{"activation": "gelu", "bias": "none", "optimizer": "adamw", "warmup_steps": 298, "decay_fraction": 0.709}
Each number is 128 + 24 x the weight over its row's rms, rounded and kept within 0 to 255. Layers, rows and columns count from 0. Numbers have three digits each. The size before them is the row's rms in percent of the matrix's.

# layer 11 MLP down (transposed), 1536x384, rms 0.0568, rows 888-902, columns 96-191
103:116168085101115098095133121130147147164120088142083111132125177130118114137077151159155127072125130090158133139154146119111114156136141108105148141142119145153126123097111118139126119124090129164090139101149069138129143139153112130128145172134112121137137141106151128147137093111120176113
085:132126100140140153165116077093125126139153148144125135141111146069138133120140145141117133099086108143124161107146137163154149117152146124133162144119146120113138122092112153189141090106116148174109126149125153079122116101113071123091124166122138093138120166166111127095086108119091130154
082:134160143158162110108159114093103098147122076111115148105189111125168131097123121128144124157127192140083134171111113106139169093089115126163137151131147133122130098153136094133159143122122129106127113123156114123168108097118119148166120156177156105120111128144121102137115145101158118119
097:129143133167109138197129116124139211116105154115182144192129119167141160126139173143152113102138138147179122117088096165107110128131135087162173123148108079130136141147152115135120119121168119104116061153093119145125066091148143106105106166185152145125137103139125109082135141118123091129
097:104114167161094176183128093089085155151172106176112131102122124156095124139120140117132156154137103139133140086089112154100115132143165171148136141099125135142125108103156156124142121152133147147145093159123157127128127128093089147132112129157112150084170112163108093112123133101098101140
098:098079126150163121088107133111100159139130161142147147124123134097086113142155129168128134147123131177113149083131149128093133139108117141193155098089130148142134114098109088161132108102174128147128162164107158165142107146129183115181121127095127126114122120129151149142121149120116135096
097:122153116069183158119137125142141083099087151133148136123149116152146120108088193118132138147096114144099112159134143102134114121137161112146145138124110169175094155143121086127094127138065127160115134113116124123144116132156131129143070151104114111098113149096046157138168136128138142116
091:147113158174087144152112120189146146094081181141130150119112139123119141135122142167123124074163164117135117075123153150135093094122127085123101091107110060091083107133136143115154157162142152109092130141125140146102128132157122135080147078161142101157109093124152112104163146122134125136
102:074103122145118122128131078091080159113121110074136103128113143126111128113107108109130099153094130138066150112148126152137119107152163140088144147180165117128173131152144107151138154138159089088174148116082134138146148120102138134165123105135068138143126116145102161109099150132128083113
103:146125120124126170120117115134109149075148146140144112125152102144128191144066183119101124126127104112109136131129169095124164102149130110111113140135062121094089162122158156086118077121143162143138112124103129115146127145076132153142107140114126101126114166095109107147130127171135146127
101:082103125137137134153105119143082120098091126094153153141120128129097099161104151086123166182150146140109142130119102149116075123113143132131169139147109134091139119127126099131128151134091147135102128161134111106101119144105073129131149111156143143110102122164106164139100126142129113103
099:124164123084168181128139107093124132179166174099097138143135148114152162097142111205118132152119165072150129099074121167124105177127113140111127113114134107114146145103116145142124140121156120132159106082134120107186118139159115120105117114126080166126139137102114106122108105119128121109
106:145147123145098135126162093099111136172129152110121121133154096122156124130147130117118152117116148157123105113089128116099083142116151144113144173094117108156111134153114123148147081107161135147138166132109135150166112145118153122123203091170136151142140132144143113142076130137119138098
102:147124082085101161080169154120126142135157105124136100084097112093107105112096115125182094149130131175097142102137116085186115122132103166131122113110163168136136168155091142136123120108122121114131106092112125158144130105123143146146125115158077169121122138151141105099117115092145082108
099:128103113119089110115091145124100152137091181092139149140113118106106108111177106127137162127098114083139140105110112082118159098103130128140157153148107125140143140139122192109133140149077135108075119107081102168140136125110117136132139152104113122128119162093093103090177131113106151131
# layer 11 MLP up, 1536x384, rms 0.0579, rows 889-902, columns 96-191
092:161146135087165113128147123156106066134121157149095134125146147145183123136126157143167122070160153143116124135158142107164104126136162172186145115104130158164121121138116111080119090118098104096121178138121111106103127143113126149125129111125152124140110127146136177184167078094134073130
085:164112096114130130199104143173119189092138190129101172080108160117139132133106090135081108115125132142148152131155175146119138128180167142135113099101153147122108106083099132156101090102156168128122146135128119168115163178084129104129127129132140126160135117121163144119113139099129127162
096:130124111121126143134131149127159141165113131176090129155107125172124111112140147130115158136139131121122145176159152152165114119134165144151122142121144126127099147161122120105101174116106100126132123121130116115108110089142100094129125095120120140069129147159133090110162158131110085131
108:129139135156106091132086136150124110158105116127131097128161152118164113160136165108160114102143143091132135136112113118144116119146165136142115103118134131169103110078137146104131121166149047167128153110137126151098112122141117158164122165139157129117150129163138106112099090114157086145
099:136131156100133120164123156107147135102153139135124098122142094138170155090150155161144124179106119107130130118121149139128135114124126096138118129149130098142137167147097147123112122090145123114109109125131113126113152135112106160132112144118126136134143145105078075125105107157153112165
099:172123104080117128136088107107112135123147151150124160117130166144140119127116140131123120148118152128138129130129109111121085139064123079101114153111199100139143182131150148157098123113107146109121125125134100130104169103118108139110147101100120141091102119095090123094125101131167124123
097:123161118137165119130128133161115145139122103103095110119107120113133179151166134137133102110114133129090184146114140142136114092102099135135136113150194125104097100120151089141112177076094097115102158123112118140107063133147124133121128119106134124179125094134108126145131087135147098177
105:172177107108149153135135081115086137119104158167119107112122118137195116151120102178138107142137127130148152122139155106177092111115140161146079148122110123124088120132125172130071148131148117132127127136112139083098161129115131109132146138074116164113071147149104125076103141162106152141
102:122138149129114177121104109140085116149081189141089110065132118148142105151100113082125124097125137112105160132195128129109131148129142149138132130140160128114079139138132126109115128098141109138144117130136125125123101148167101118151184159116151183140127123137130086148120131119138147137
100:138120109145109120132168093128162135117139151140107067117136153097139149106127142166146129184157166129103113111116127139120121120125135130152124182145156146142112116160080130098100127107130125143154120115135092112120112122135111123154181150123123128146119142151112076100130117129099112139
098:145104127163120093130147141148129122121110096116153132133144079132132103170089142074164126126115136192102117127157142113127193076116133157144141153117130137160103108147141111115125102120131124140110150147168147182126118111099172127138135156134155089114122125149143148122157130129117144129
103:160156140099110155143164114123118155160125128097119131156108148102118145120124110096150145121155199128128150180124128121172106176101111088100160179124146074151118133107172168141116156110122166136132103103109100148117141118165109149157169155142155161139129126176151087128065134143129102121
104:109132092123132136179127122161131132127113130097093131090135110159118088121122130146148116136118141139099119157114164178141140126105133073142159144080115136097104122113107098125143136105133123159136153130157174125115143136148137150107127145082128139176129178134103122128105128143139123115
096:128131102147129091162172182134159101125116158116099126159136110144120123170110130137155099130172138112138116134138094116123127115123079138113143094125090108143147142158164157117115137116144114137172117125114118140114110106130126155093090112092196166120106209153093132122126117143138130137